From a checkpoint of a small transformer trained on Wikipedia: MLP 256 SwiGLU.
Each number is 128 + 32 x the weight over its row's rms, rounded and kept within 0 to 255. Layers, rows and columns count from 0. Numbers have three digits each. The size before them is the row's rms in percent of the matrix's.

# layer 5 MLP up, 256x96, rms 0.385, rows 11-59, columns 0-95
110:140127108168184162139158083145145179170100122185118128117139155200151111166072124138138105128113080159150114180155187132078166124137082086134141174149106116110161177120125041135126119150075118093139092084179091115104122112162155110138105132175181125112180092128089160133170098131164163153
095:144108105115153107177100115156136159189118168100036130174154177115113109162166130156178112171089161092133160150173114114146113130161110147158118153046208125139091068095132039154132132126097124135136100122141073131102142158091106140111105148154155132152081097169152076122126137108165140109
116:072158105122160185088121109123173105156105117207076098143112117159143137154150083138064146176037159087094144162146122116141054127171131135109097148085146099094167103180094078199102142135087102113137166112129130139109104105104124118141095155144116119147107149098104121089113146165121179169
083:134114126146057134128159132127133162137091136154179139145070116128161205102077166081115169100175112144119129143087109156176096052075160143140145175129122128105140157100138073117157123168132154099109199146133132086107211123141113126166153107119139117097141130096117187174109190087159160125
107:156115071116124093100083140147148131138097142155139084134065084193188103134132116077100097153155070100082123081135087098097141133126134082175210141139169135173092106147124093134119122157135110135099125181090095139113126124150172123163097127192149163122163108186099193108093138098106155087
106:097071182104129103109151133127148081047106103115099131076107130104142088142100097089157184191052116134166125107100163131154121136146129122138139128109119062131120110081085092123163100130153040132095100081116102074099137097074154158136116050122142140109166126101115136090146151130145089159
121:094100123138109197110160141128134130144103163132150139143090099152132103173172134143205152142131125138139103166153102113143174088164110134101156194164174170127093155130059149127072152089174094077094091038158142147090126127073131117078146117088159055120133153141167128099153123125152166125
107:147115197102134102178089165118122156147133157137116115142073102127113122134141121099092134099178133135139128112079121122160164103105098141203129112116177147071077154143128156172196120119067168189151105161081152164091163120086160108162108148124123145146163111081164112141198061087176135154
100:102081143136064101123151130160141131117110105132142116142121079190114137154168075177146103118125102109141119102181110115118134139088130054108092110091103155105158164063131146114160121134205087106106223100144110140166163128105115099128173123155150156127102053142089097077101189110134102088
098:181159147071103103130129152121138132112186121040123178074061112133189123161074100152185131138096133124143146132126127087112182121118077108202166174101117213127161123077145134100116085181126162112131116173126133114153120116135164123129153134145131125148110188122089137118155083096102114148
093:136118141098112106154141164119177139056062147115163133186160160125164106069080117108102100133120106142116101104132180045138137242105154181116160117090167111125120075114133140164114121158147119127153067174133128154116147105124134099159128107115112129159138157160159104146106140131129076209
085:127146127194086172151092110128128159125119109123157126119100111145121117137128156100092165141080093144186162106141117083084142129168167153132099085105197122153139129131171096129137138088108103092133123059127093155188081118141162043140046092148086121134195160119158144144144199096145154101
102:094137115120169144130130095185118114148156096186120116105095123154091098169179166156112123157144136168052108154121099093098102136133141112133079065106109076069125060107143159084185126103105110070164200096116096167100153163106140160121159110077133123194144132143151145166114118174124093105
105:120162100182096159150155141066154143114134099075108140115099036131183123129144086117110098150136150168118212130123105152055112088187164155134160160094097101089095121099106114179175125134116158090168128144104148129134120077151162093205151132128083155103111145127191129129148114113134107158
090:123187184088081137101092102184155121094136121136124090095131114167134134097148124049080112105092122151141100156160137133127109153117109170170150029120138142104103101130190113131108145053119131127093135127159164083138134144122168166072080147196084148068167128098130163147107146125121142091
071:114122162099142167156152105140083095136141166138144066161164128143155175179100081122071085155097144142143158144136124193103152124141061112109172173127123130080102127119104093169086087165127179120168084076138175128136094105084151111210118146101081133148127136159100104076139137073162162150
083:144141162183153146142098125092096162130046138140136132134060170118110146076138084120169161110118169172150126142116092105090151179067133120127108157127125153163107138193177112137173134111093123153108126155102208077107106087074084130121129171150089183081090142148089144121106153104162171105
098:187062047157162146115163100066129150188088160146123128052158122158129133151156124183154128098129144080051131148149165116150071121140142173172169159128117098176119128104103108165088135199129162143118110103133138160151085102176140114145168117117153132093122125169158123129131182155141108148
093:159060160110128153186225095140147078109099149136072156072145094165151134130141098149113140102097104167110125172086159102073152143110102074147091095151096139162149113155133119118092102150111109120153082133111101075122112115123181107152112131110101116174142124165178167227147155119129123161
090:109117119127152131092086128209096156174082122094102154106161140127084139093149162142144127109140092139147160153122197102203104125061159113152151180099131101114083115092108174153084123175066145151108187167116112155110135081068084139112125132175137114113133098099109138144087169109068135171
040:115121068110123114178159128131091099096158107138093184120167094139121147090102045065122109127091113172097121057052104085112123130120085147142109052092131132090175123155173116131155128107185118139157139137142091108150122190116167151128087140143081142154137141089060121155132121095132119175
104:067098118110081095142160109103136064105132146083082133163107131139175112116105161127137123143161158083136070084140149145117198133142122080100094098123204153157191155170136150132191181134127161082094148110126114142118134082146172172095145097121165149123137134127111144204061091127130156094
114:132108065172123142134155099141128113129127132181131136137177182138171119159049174177097133133124150109156160122106110112162119074112114136156137094091104119212122115139133069154078139159198135139093065139131101150119076077132115154143074089084176102158151111112104173073176095118130116146
099:117150171133146113145083135104105169044137122098112105122132101040151187126128122107118103118133105165104131115094152094191166127151117145165062118122122152158096125163159174124117116222145125090098149153133170134172141094110145063107151057090126137130100149122181214114112129139117109112
097:156098192113152169130144106110070162120146135136151136101157089114096100075135125115171112124121141109158022198181152145055147178125123143096095125190168154150116153156172177143090108134146142123151098128157125134170114127083089137099138092056150123155155125123126165092145124091120086077
103:180194141121125142120120111097140111141164126056104146131141152149169138066115122152113106114184173187075119150144131084137158198115175108101105120128092180050146113070140130096104045109108153138100071137103123148143142194144110144147101161132159101124119118215120152123146150127127156118
108:127137077160116187127153116112135125125090036103195217138142162132158151131172156082115098185124134104133119131103127102118201108079080106151131097111072147067119126126119102118143152105151138172095068079106080130126109170129158125107117139130184164125113122108117094098192089127143144161
120:164175060109103161120110058108101100160088159161176141188081138118171139151134114190120096112166154120071120183114110113111073162190129102100135106117138090100088122171147113127164107147129165133077170142173106160149143099107155110153111176153088156137126083105122095152118057082099114115
102:090110142130187101154092183117153072170128141134103153139105067118141060101163116118082111137110137131106097094188178186111094106106142074079148179105149104158147124119114146126176105141136150120111164107150128143098089123047178087157154190094041078145145129125123161103118148114113120128
107:077212139090119140166113166080147083125163048106157123074091146135105121147147138126099111151117199138126159136135106107110135130122178109156101142105117137070096222141146112128118158140088136191081147157185135120111093141100100119179161125162182159133123191117149137147144107125169171105
109:144190157114144098114101146088169132135115156173129145189120084115123150139098117086129072146137098175143146171153054126126140098130200142128128101113145170098141125103086144168127051122093082081168116152112124208140135174068096154125124147139067183137092156125089120094148150107074130132
101:191166150090148076137166176125158094121172170127157162150163150143103070132148150146105141122182148103063219132068143145166094072081128123135126116192137133154127107149124145132142159118099149146107118196112100066107123091088117177135135139136147122080105117131100124154133108213141098151
094:132105149095136135172111137166180098082073106158168132131162103081162143176136137173145172074077149135096157108074178156071111124097171125092133120116046119103112133103121157114116076166162105123161114076139140090146124136090151041160151116065110079137118145159114095147135173092140131141
090:086092150143196118151187110118150118118126169154147154138157070177124096166136121094163172127174110117144135082142204146182152154157152106136091153117163179064119107116155050151149118130077102154063136165110132132189117153122118090148102088164200124121164176098141129145098133115144132116
107:129074151121126104100097150118115114123145155121117115103134122120078107148097118159150156125120166146140158126107126156170111175135152061148096132144162149155163121122145166120158097159070106128133188137140094116108113138075123129119170034115148071153139102084046112156112161070251149107
103:108151098132041146122098149112130092100143114143136134164140144166087119135115087081135129138104088147098102077171113132168142161112086112133119087124171095113085137161131203164145204154089156125136071169097178117127158166172177136089127142135102159193142178138116143143110124106134153224
108:145122034129150150153107111140051095127110130127164111130120118101108170087068135158081147118160148132180077177127145103091113107122116118118114155172170166151072128098086119179137128119118122163123146157141082103172122072126113084085171075107152086183163117154117201117089152155165101119
101:160118096144131162073151164166122168147128115153153158186103190107116114145146134082100124153130121174123114126108177146083128114171133176180125100111112110149157104130147121117101124106126122109128179160145167092051160092096164155128104138118100073127154053127197159144070121081076075200
115:171187122124111100169077135138106201107124111150119156123074197123137126101124127076160086142165149157119097090103131110123150153164105135137110145136114125122113088183097103130158128163077100183168072161133101127098117175060157159172117137164128150073157079174169102172150127099093195133
083:113055155135154148065132159105123156116112091073110156126162042136083133090169131095132215133173120114114132116128121143148160149132127154113150134119149069174119070134196071132129201131121119103105053129176135121179120138130138123109165172084100089121160139133139184127148094138123112100
109:167141107105123193129137118169112107052111123093080074076157124056111139125155153119128137139088139144097152131198152123081099157076166131111145106118100097093149154136123121122205092129109155149146173095148187167067182184128148190122107078113135125184169143142111143149131143159128110142
092:122086106159170137156144189203144117170118097117146167105170149069128118106142135150099122158114128110096099138133066131097102133143169143094131129145176114142130113090146112074167124148185127141140087115130036075144125213113143086136125183084108138116122168154209124108089090157104137159
100:178124119104073122093126165140103173181116118157085106152163144097088095170082144127161112110124090098145176188072141115151142049161118135156130131140111161129080097136156152109110121166128146165185062158129085139193184135103151133118095099108124095148160092078116170134109148065176163132
085:191196084114100110129127127126116151143193142142113171153150129083119110145188096061194145159086087127080175124174105131102102170156124131131125096117051114176085139077117113139121118150128095147148157166168096083136094116157076147151146125132095071100127102145120153081179153156139178127
097:115184135123160115156097096142141112087134156143107074131061114136150129117154119127053170143098126094152081147116150089131105143066046145134130180121120172162176122117141137192175185113132085090119149116163143124100110174089153113101113159130143084121127169196188144129117071109065120122
106:124160101145112142149120154123124120120090165138039173217100151128094136028173134136108086162160165162104137129102127116119099140157156137203165133119110106118133107073167071121114141180109119125066093093202065128105120133158132157126130183146176141113103114124122141094129153120097139133
101:138144099101165156171139152162168078222089145177125152087082167156112115153105112131127200071125088084112063170134168147136167138146143098096106122150142160067164153138086141142163123070118121102119137137150120064126108137136078110063116136101147177136105119162129136147088094075109150134
109:153087167122108161167122160188146144116129072110163097130149137093149100068069142138109134088130136108173118175077073136101151171150124100143125133100141126103222159098089156148134175154137103127103150117127178148129019092116134114098115138129154162082106114119156142179109089197140129140
090:175120105129098205099055179146143159140152127097178161185136142114139092141128160115142101072108133138129109078160134080138128212094096131123131102100077105093149151092121182117133129143147099095073141113120074072105145141150114162115180134066136171209136145112149113121121129169145095098
# layer 5 MLP down (transposed), 256x96, rms 0.16, rows 11-58, columns 0-95
110:154134129080145098165109078131095145194157048097108056095151134096084149148052084119089099110132111094079118209097097116117113149082100079077150158106158164140186116104123098133109122112174146132167187148097142103128101130113111124166168078144099133123151135185128151112141103116118116133
101:086123115118120123114131178133141107117129151108123179133128108056184117111140074086165147166177130150123130096165114196167124117140111077117057141102147179122151118139141081152161100072083065131096107125062063137122093131164135048183134157131127101132140167129167170156172110145121163115
114:082138120071090128133127095087137170197067093097159163079102165096091119170176163091105140158125144145141130149137139155142085074186161111119131105120193088077100145081161094100135156159131075096115189102061142116110092135065113126116113119136108120090115136166101152136081135133157174118
093:225120164116105141083170108130131161089106156120068133178149126137136113099153123121115151187174131096141142088134159114052168158157150127156116109101111114147112169145091099153132115121171141141130113127062080169149126069156147123109046156160120103147128187094116170100149090198096146114
102:112049119155196125133097118167136169125087147166165105216152103116120126135117124067186108177107089107106099112088074117108115118176156143117125085118128136166100125160136087109125103159205113123177108114102173113128136098138147144117211111170142075184105139160110119138128168083099130111
114:174105111155190183117186183083125113082086135166135124054107105120125150114119136090130165166106108141185099162135169123190093176128141149147115156139100143159096114134173092153100114105206119096123189147134148116181133127133121042157149091102142140150147177177113148160143121101132150161
124:154144116102105081116146160132151114101135123084130146134130128172107113119113142135103158161207129105152129115180150163228110105144067071138120148129037074124156106170152136160144110150124117155121082125161092141169144141093168055098141110158155169131133113143126098103083170076082083084
101:111147055177176182161164117155158168121125150110093157107125149138171128124114141116132137112148114151123086131157135154164131174147131117128129122153152116133127103095105135114071121131135117067093172082144162139125150096129102128044162143146015117106139147103071106123043169199080154126
091:118149117208118156086174146162125129131135183134141097150086175075097190164149139154160084102058094145207112083113061130115130144156091150084135135151115143143109179135106129157107155149143138149150145074144128082145099120163168163121087099141181069098128187091127113128087161139147122150
103:103146174175166122110063098086165133135115110133159093169130173162147165153133119173183131082093111174153160123191074179202125109152086158160123075070122128155101158098173117117101120104133097102154095137106116100044132152131124120075142099166074149115149132162116146161149146095160110135
094:120119142158108161118119130142109133145123104178108080174128133147117128108089174130152093147055093097158107058155083084138159136162081171134123129156125152093093139147124148115168079154118121199121108182151129115175115084120135079149134043086192122154117110128188057164081098164127125118
095:194090080124091135192116143155135095100100104134147093111145122094134088141171081142121131098100142137123089081136158101089123070082176125087062111101161049138166112085085197122136113111195137104123052149102153130125129127150161148174118150110076116115136114136102062129133130109095144160
101:053087155132087096105180173098138099151128103095086157126117101112191219093045174109132119117117089104132152131153125102140091145157059128146142127121115133140159124175129080068137133120104177090116129207128121122132151098159125135129121112134097124099116135214093122111090078132159133110
109:140099146158088141114128130163061064130109145111133139165146149191102168111098133128135148160150110076119080118157132127118141182123113096080137101075129113130136127183063141124081161093128147189143129077167115076175145153209148149105212107143135095114060115151122112141148116186138093120
098:085146121102108140110182145092128096078115086121123150086127157120105099164144164030131130120123148176142160122106119131101167126176133140142146163183187176140178127160127126059123167121194120107126017098089148167105103140106161123117123155111078133109086105139092135159141147120103071120
072:121082144113149141138139172110176116095123100105125063107171075149184136159115135116124112200131182083185135114224152052139139177175104119144134121085135162104130133102147090097106177114149152111130108155193145089111158127099101167144126111135198112103122157118143161108107101162180116103
100:134093134132109110154121155097116130166173125165150145133124119156136120072150142155064120080076169092126136086109106149110111099062188137091108075107143102159134143098203147113151164130103150151061179121116103106146126203106105230175110161121122103098127171138141144090177133139145095161
102:112095132135148199129090093179108152174092152116157111166129138110141141169106161119078192162159109123108151095163160093093109106083097154125107160100147135156178157178152138114150119111100144234135092072142109157119149138129105116148157135061059144147163066116103107101100071164136133115
100:215128120157086068148127113098142122182155159147127125203127138088100139160119181087042138113083162197105100081105154156084143134191196098116135158105129113112144114130131132115130131172098160128134103098191099145153106128131139140078144119181094149099067112098113136082116114122108122116
090:109125156163077131187142128098173084135112120096126146150088141047078091105107093128121098126087136158074080128132122102102173171170096167127150129155088110118091104174151082154095160057108155118110126123148157077167111156090126146145139118110113046111129168211130173106171121111154140136
042:140136132134131152125135158122160173147112127156118132215144140172209073143113162151146086139120096069177069171135143111134096160127125141174092139121123166119127128140113129120152128084087147103110088135159126181029135090124069172142078136152037080134129100116140097112116100104125083130
109:126109167094107131198110139123163132174103135110089107165096140128137106152140078080218097108140087097157146095104113085016149129101123125053070126100121120133134135131141075142114125096143164117139073151141148122147106148096130067094142125176163141115105097142159135140067171127076154115
115:122105144168125163177171111143144169159127125152142127135050147188154101128108159117183165121127142123040153193156141169106118120140097119087150103138093139134098113140096168186134118143134154151130149128166179184164110189083137128084150099176153138154128126097081093175131111177194159086
096:131097099115086155145172152155133061180127141113113091135123120182121093079046148107119175133090185133167131152167108101159109135095071160112128127147149069169155100155109102123126131098158131148104151107157097156105161196174117170087134176124038126147156105135075115126080115179141133126
104:170079133128101075137083179114092131037168116109167121119100103109127165119134163115096193141093112080066183124151132142094095116171125165127150099152093187121080156083101125129149137097131141125184107102096123142201146120151101142171122117122059121164116139110116144052176126153135152117
098:095121082140137162105123145114092098207146176076145124201086066134089124116093166163133112100078136138190142132142121174059123102166056148094116108079119129145117121137087129127109160131062104097108139089086118121114102079089176164119082125113140080177123178148120122114160137143105106148
105:149151105063141187148118113107116123097164148144081104115123089083148144085152145159128167157113124107107113184191170132073120145120127158119139152151108123140063126071138137109112157107086106108152205136119096092081140127159142157108119145164243118165097093168139159176127104112129130198
127:068164157089122114093149190105125125161148134150141143172192192074067142194103090142137137147075122139165143138146169131146055076105156121131129150136110126120050163098114142090151117119183135109079095100090130108125128116081106102158111128119095144168130178080190108086121138124123095156
092:198096131156109090117124065124098151104118089082054162112150126143123096177091109166130126093170109156150122184119118097190093146145102123125140158095171145142134121108132144123084144106144179105143054097103130089107096168090118170146103115177100122167142174078193115141157194100148157164
091:186156146142117111081160186108119114068128099179116148142115148148127113120113125116105087135133114144134100101172146113098139157119203093187100111147110152158151086141149102074156112189085153135146117088102092151157149031134126180175165157088126163073093156151095074129171087156159108109
106:135119139067136172138139118081135118079115050158120130089140133158090110143131148124135168108150141130057109104067166108155101186158158115101187149148186114114117098146120077117157163103125127162108252146162158109105121107124139063102149146116130100112163132117128171113185071154129133115
097:191128048071082125152164127116134118127124161115088082095131128180076126158163119111152131123079169135083190143112076160096096115094124151081092112155134198093150159132147139123155070132119083134131107141114112123177127107080141204049072140163119102136122160137110107153102107096118106132
104:123173123135132067113184088175132189137086119130113132173096163137100074117165181104127159163122125117093117133179093084134146137111146120146124155081135148138094080175155166100131129100095080129049114157137144126136175179187112152137153157161180161143106099098135176149103076202094109107
095:087064122180076127095160104167114114166183128060105107151129157154154131079108119099127127149116115156162179213120125137153091151112119110125071098131178135151167163125120143127067145157111180126122059161117150151068172148129146147117123132144079159105115062126110113047092130136149130144
104:101137084126106117146177139160144144138141079118164165115070154145117158086153137101108121151140105132058115131140112100064123116132118212105162151124117140097097118149153153119118143125159152147162089106101138146115145124148118083143130212160110159111109078128141097090112127177001076196
107:148084105177117094071112126153109142103053079122124118101117054102099099152180108146190148099135148079084152098154108117169119136117105137137145142062146126119089084115143171143081116127144145132143158138080124050097059137106100191195132116166124117132160177140171124169138110167129130154
106:189106141105185087086154136068158113078123149084128174139154121200168120106194125128101165138150137141168133102109131146122129138099162150098164119130156155158134116140169124162157066125182133162122121151107134168147098167150127216182138128179139099157155072076102075111080115132108103167
095:120101078107209097162143185108114096143139121079120079160114068107120178128154064100200086133192173100127110074057137146092160086098133096109129137117107160151104133129173125140142162135132087116155121179055135135120096146121156134119141112191106108110097171099124130139125093170107117152
108:107103106117094137086146132129119151097161135145205137099095105145121129137171198095099146191212110118108119132106157116074159125129091161124134145134132062096140146134111165118085152112120141090149054100134077156145121138147175064138174154170109119138152062153099143172158162104167165068
083:187102205119132178142142137121118159091153108088120132100101160115081095106107192117114084087126114115101132119162133142174154104101183158135113100209154093109130110163082121107111119079114142113107189117132181178130154130104205109123187159130185070089126170153144152138127152149174125154
109:093172143131130105141091164124132099141171112085099114156121160119153074109113143106121114115111142100128117109128135149004124109084156187125126159093055131149136208162110131099120163176175115136179151144184102090124131169139137163168085112168055125092092123072140150120142100152142148135
087:132060058162137129082159099112109099113134128129126081149136161069089128141100168072110117155138211117080143140165170149109147113152140153106149075167147143127108121138071168147105165129106175177089106068099091116121134138118117096219128152133075165120133118097085126183080132132121158111
107:110138143132210108104106074063194095150139163101180136110102097141140137152094142143131163117101107174156180153100107162114102171094158144200119134131129134167148132177090164137114128148155101080127092125126146170140118121064131131141035159154164171093143124144086158081151132100104167077
101:086139146134143127150136147210117090147119094108138122093127143119072133163097113186138138142163182128129139156092147155071115078198095118140113133163089136074209113159128113126178183169116167146117200141147131096092157133141150183126154142069176164122135108189111148153155118107162090155
111:132140091094156132111152149094142148114101148116097092119091139120151127156105182108091157147128151106097179130080025094197136075106132143150154143108101153140128140081111091103141182127098072122119160108128122123129135173071114128097111152083124126079080140184135117095072151139143055044
095:144106150096112109102125130107087094159237152127079155142101179195101131102063164144157113147048106129171084174119142161102116157155151092102150096124142125164105121115163131134085106141149145067146126117125144076106166079122131170102103141128085121096160149101137087109132073204131130107
101:127161177164171180117163139124145113150158133140139119083105159164062090178133087134057128098181163081158131088133132143152158173118155048144111153128156102100151152106159105147221168169114123147186163139127100089107100133117090161135146159083127111159157119110119066122172121147122111083
110:123173125120137110143110160109150187101104177125137142092184172127146151135170128154150125115134143155082157148081195099144126167152130185153078158171054144123154171124159144098118122097116158121146196149100115135116113148094186119144159123170185095197137135128093038159142112088133183116
# layer 5 MLP gate, 256x96, rms 0.359, rows 12-59, columns 0-95
103:148124128190157133103173130099186162151140094136131105093113136124127083177114169122161111120182131149128054165068161131202144177154124088138123104142159120140123147115093152104133136122139116063151154143209106143085135121214091137152117144101149111113108118183115176174109064178167130129
109:156091155159152131114225161149177083146172089091106164091084151093155097107104142087147135184140163100092145111175124126129108103111129146148163108170135110143142089101082090129101134174137091175159153149099139139187153094150124174144144156057118061140145179099124152066137152122143111170
091:130168102093164115076114123112179098070158117056065168090153110137076105140189076157163092110080145081086142144142105119087157178148158128118104106161159109109113121149098148129075108123119103151139076103151113193182057144077162142124144143151106126149099119095130079112134107109071133128
108:100116080161065113095170197106110089115139164120131138128108148176134139170089107117076145104135091081107087122092156144148124142090086141092195113159109155094113087132072093138184122095159158147152109134058137147113129114133178105162203096154089113183155108152083152117182152108144125091
108:157098142165132102092184134157078072136100130120156144057153137131161162147105123123128127152085076103153090126132136095160139190137088168121157135153094114181105103128178165141079089106205081141103112119121143077194092210056111106139156118132122109115115145171131080150148122098113094140
117:155117135118120095120122160139142114091130137150183138141126169140121062082120159139164175146161120127091091154150143097189144105153113072112115175197094133095124167117040177095133111205117163149131095120171122111144136130093155103071099115180059086154134094127178139154111180117074124130
094:073164043171101146130160143163084188114093114130099134209117149105128152096164198125152126112100122185145077103130123142159154138156146138109111132092114176156099142135112129108117135134086089091088121094180104100139137106100104145073061142152174091113113133113136125122090186193145166172
111:120137091170140092058174171153107152104106079122117151134151136184105090177122135119154095116139099066129135094137154113080134113117044164142059139139122090144115129158102124162097083051107112139103142084121155164126131102101137168211120100087098130106161125165091067119138125070127164137
103:137137137101128146095141147170125134120181133071103172131111103137078116176040119192124146132080115135114134124128103102139109132071140140182156148195136131121147119117124163122117175116146222199178168129120151135176113137152143153137116101164133150207131171128117120126170091147112057179
095:143113097138136101113081118086136128134115148053133130089076165104128109138153092100078145136131127125118107141152123109136104127089218136157078192213100081184138143121171124117085151104163146141173152179082140124120082141154101154128090165105079098111163106145162147154149180096054102139
098:100130122184101132104096056111116174140135157122094136131141095149148087121072179139142176117094101133114098101129111051132145124132084153089136073119160135129127106154178026192140133124086105140123109107109111149172140149136127106100025113114122082119189093139112130152135155072168138127
102:133111092127166047163177132090168108138076103129158088159083139144143157113098140069100103060143134151166141141116142146176195110172140079153142183130123153141092154158101174173053168095098122133110153087187136134156113068112126113105167115146129139102127128123094111148165159150098183096
096:110197128101111063119108155151144156203123135113125136154121124097140133104155118107101123116142134156169075097090119102193162160089127113118119185135132109101198155033129152084110081109141119170110054078114144100153094134158148153076153123185117156099100146089132152155147147138189109100
099:064143130203130135148141158138123156200123138167185106157185153188151158120144112093139109136079085137136121105154182145113161134168110095126103114200133114179156089178110129101106111152132139116139162108054088167103155087070173111104141123148172155130177154102066115110110130152113116164
070:128107101152119174063123117118089154148109116083042119140083121118117142185123126088135063154062169164157139116129064120119133123153132134089098063151101121159166148100131132137148178206091122166129101144117186107115163130112115154085134136150122108187129137056148133182152090099123146177
089:083140104073102118112155152120196096160189133162125120138160082167169054161145165116068131148153082083105133136139162109137128119166124119137122108128121130063136138068076131116126123114138158111121157110164060148151116187200147121144077064119148067154175124120145106106137125150125058128
107:081118135196145167133149129153074129138094141086158149098121161127097106186160187155120079130188182108063106099123117164109129090130195164158122136112163158150191113132142128139111118099109180080162125126120082135141060127138116133091164130150062106085063142114075097117095128153155103136
098:131171086101189126090153141116153144109104117098100130078116148141191120128136124166168159134116061115159125171084127181159071154176148145125145148096129163171062136071139122108135110115150094118048128102120164155137150086091125145164183080126152162142132112114119126071117119037150134071
089:117104093146129175104157123151118078169120066116142093165179110172129111198096153131108107098121099109149167093125141121172073104144128104154101197157108166077124136122065144080154128160162100128124126122159192168103145139141192105071151115108167131139158160075170109118164125158063180137
045:130154214136145103084112097135157155156113155129181108178110173161137119137139160138127153092170137084134162160209174175141097177113163114115164178142142144160120106110133188099085126101096128122124108118152179140094090097127078136101140133109158081111147124180200100118146136183089142061
101:155080099122106113145155129135092096117139116102124100170089148131162075126100133110148113147157156087155050118140129091138186141139128139150107129132196132121153127207159182154214163135154132081130148078169144155113142108140140165172090113087144101070075143108057121140074095122141115065
108:121125124124117161139142144200126143123125126196125111164152132178137074110099158157162079111057130118099124198135140126132175110121129131143100120105128107171093141151157102197144084229182152112116164117206087167142155106073119172174073095120125101104160122091112105131121144121156105110
098:074151107169108140129181134101125134102092132113168117106151041085162166149144170133167162106122101178146107042105110146157150103136064136095101167142082129131093109176127170081085094063133142136157120082168122132132115111113127118124087117070181086106156104144090090126182180138128133123
103:088132119184128120139157130115123140153132151086094164158100099107131083112154132154078152164175124093065128104091100108146133147106176144154095123142118099072069138104166139135161134089027134188161173067135115125115080172176138134170129176115152156162107148116125069164133080158136142184
111:179151143141110152129187143061172111129156155151106171142106119089079150148081134139133136164151146139151074190044095164111142102154076133141117184123168136150066149106196136117153168081109130091117127141114129125134122093062142162114151101154083064151130138088152113133117046130120142113
103:122176071198180139128197084124093158083118127122145198157110127091106147148146104134179123185175093135108104139124116191134131101100121145136193108186100148116111135162107136136102137108114139113218121134121166150099074150115091190114096141150124113107068177125095124127161124113165083123
113:105098181159133124122155086139082150058176093097148146114102073088121123076108162103091122125184099160094149104107139172123196140088135145194139148163160194111171090091112149112109173121111102081148197168135086096125163143131137110111075111152099094080116139143087158107135167123124134088
089:091134101200157057094152123137123167113098146123129103119159174060125178081113150131130073148148122157125100082157074078086111169130086124140121076115069117079146183170121046145130110146180146120091111151152131091136100117109089142114160104115192083103157084132136120094140120109135108094
096:114162215175135113140164077124158162179120115095118133130145114152128139125096090147084160115122126168125071138088135127093123154153090128090186106114085066064175130172146154170112174135196109091113131162096139108050102101123134108137157095126153155099076098106175150122084167129142155088
101:145112115065081140125172146165114131159163084165144180152166110126166166126184161173148166095082109099116112086151158147102154110148078105141076161113137061099098133109119151110140133146136164113145093113135045068170129090105144196160107158168133113090096131115178155115142094105176123074
111:144154112071069128135158188089126111141172156103094095075131116161071133139167133198099143112124181097094127120066097110177176069154118141128119139091092143097148178133178106139156146086061122111155124109125135091139102114083117133066091107144101173069060115131111104122104123108134142094
098:064168157182075090114195137165106157146159138142139094150118158162116117103164172109132138132149074187142118151136159116166167090143139129146067195104113166137171129155128144107148163137114112144103134177181089117145144106096163175153112170141130195077138092140123098104120109214144175161
090:138135149142104109118125197152157160156129064104141137136180111141060109123109159131078113122167163159104120133130164143144110118114179124188096152149152139137112132134111096188166155174072079063041064137156086143140152133158144155085147138111149168103185109107162106179080097128143174128
090:144123171129173121141054125100134075123066179111109118091105125127135139129103131165151104088132145139195132148119116176184141146089146059141138112164120116151154104111122150111156105162118109159122128130099108083107138091085077105126081054046128078126122168152103089113125190116200150078
096:167161086055099161169150116147077055128157121107119142119123137128126136098125152107115152088167124063057159108104093125141124141117140136119128106116168112167125194176124060166108133146122139165103132164124122123150083094163113136099136101088125060145089143150156086150194136157119135027
103:120113137128103098072139156101136138138169075125123169110181148179177093142112141097157134183117150119096161102158090064102155164118178147146154161185115124118172129061087117137161170119173098082183086067193096134127139136187160111161134143108104126104137122116121108091175072078152112130
104:133109089116146143123161095190123094135123160157190165111166126148127135150132119120099143194093090136103130175198088166147142150131117141148116079108124164126144102107203170161099095133144106178098148115068159152098111130051153115151118124096097097114131116046111136055130142099092089189
116:160181105170130119079099169106118118146196139143128161117166065121139083110094087115184111137155110156088121138129143139143145068132153136091156129124027100154126131138131065148186146144157094112113139096143118140084173068109120116130134120063073074099102134178125089095136082117081108127
079:083085083194129094141173154082129147093135153082160141145115098147163111073118178160096127112139131063173167089104077119176077075076107140073168153139134121175118178126153152130151144139144127126153147113149153123161141158132122108139107201092137151193186151085128101091136138165158159154
113:099111117136125098082127174090136154128142130172110126169136117093114121135133068170129161098160060142075115112124123162148156102208103143147141124193169169127131127156079126121076164121103091157179090108110107086176067075134112131164140129223116109143094151098132127138177145073172128094
094:127095151061185027120125111148175133166128152131142132170136136176108062122118171163117097157087126162165136120103108142117126177083158056154152069090231131121142091121138128117152172131114117152142090113136105131140086132139129170182113161164135131149145151098117082127136166180112136113
100:131050174126110101104169130090177156136145136186152177110149126171122081114119119109068117170136169084058118198129146096051137116187131135162132117129125144160163123152135169148104131197106162096131142138119167096066106108154182108148091185116104153145127129135151161081135129106142095092
086:129112224169138138134190140142128109121115119158149129080152097156135163126106158120120118086169160096120067161088141089097158138114143106180165076143173166149169079131159147100112152098104135070127057122075121122112125087115165066113102109160178139142103198111168114102125119126194118157
107:168114064181080150133112146124111108143139135092172197158157077136065138089133124139151146132185117136174125133173119138137107109169168108133137117077111103089127124135147113076069082141162183131095138146089072079063134082122137136192145112142113151173089123084151114086165168090168112147
110:165175149085123130100124113105120088127169112137084129134105084145113092101149091207140190034094148137141061143149107105145124114140111138192095140118168081104178093117199117109191115109129129159137111163130098125178091125109133120122067187169142108149135078106152134113179097149101114114
105:115120173130061099094129092078088159136134055085083133123153126104186173118098083141169109112124104179164168121113122078109136141119064149163124127115144137153156166163131162108098126143105141149161115108112174138135042146065140116111176171089074099134082199153130139102140079118108148131
100:085118109100067143138064098146148172133118109124119167099148133165138135123085147151067110072137111078116058131131084111175106125108150169194063089141096171165141121052108116140127169148089152150102162164151078130116121183125133123140128172122142108072174089086091104158143133174106143154
094:122136148116147193118091132097137077145109098150138135183120169096134106171073148091115096052135132165122085158094122059120115088084116126139117116133050178156140155167139143124115146139163104139096135092083106128119203127101197154071127178109120133147170133090075132117184096076122141113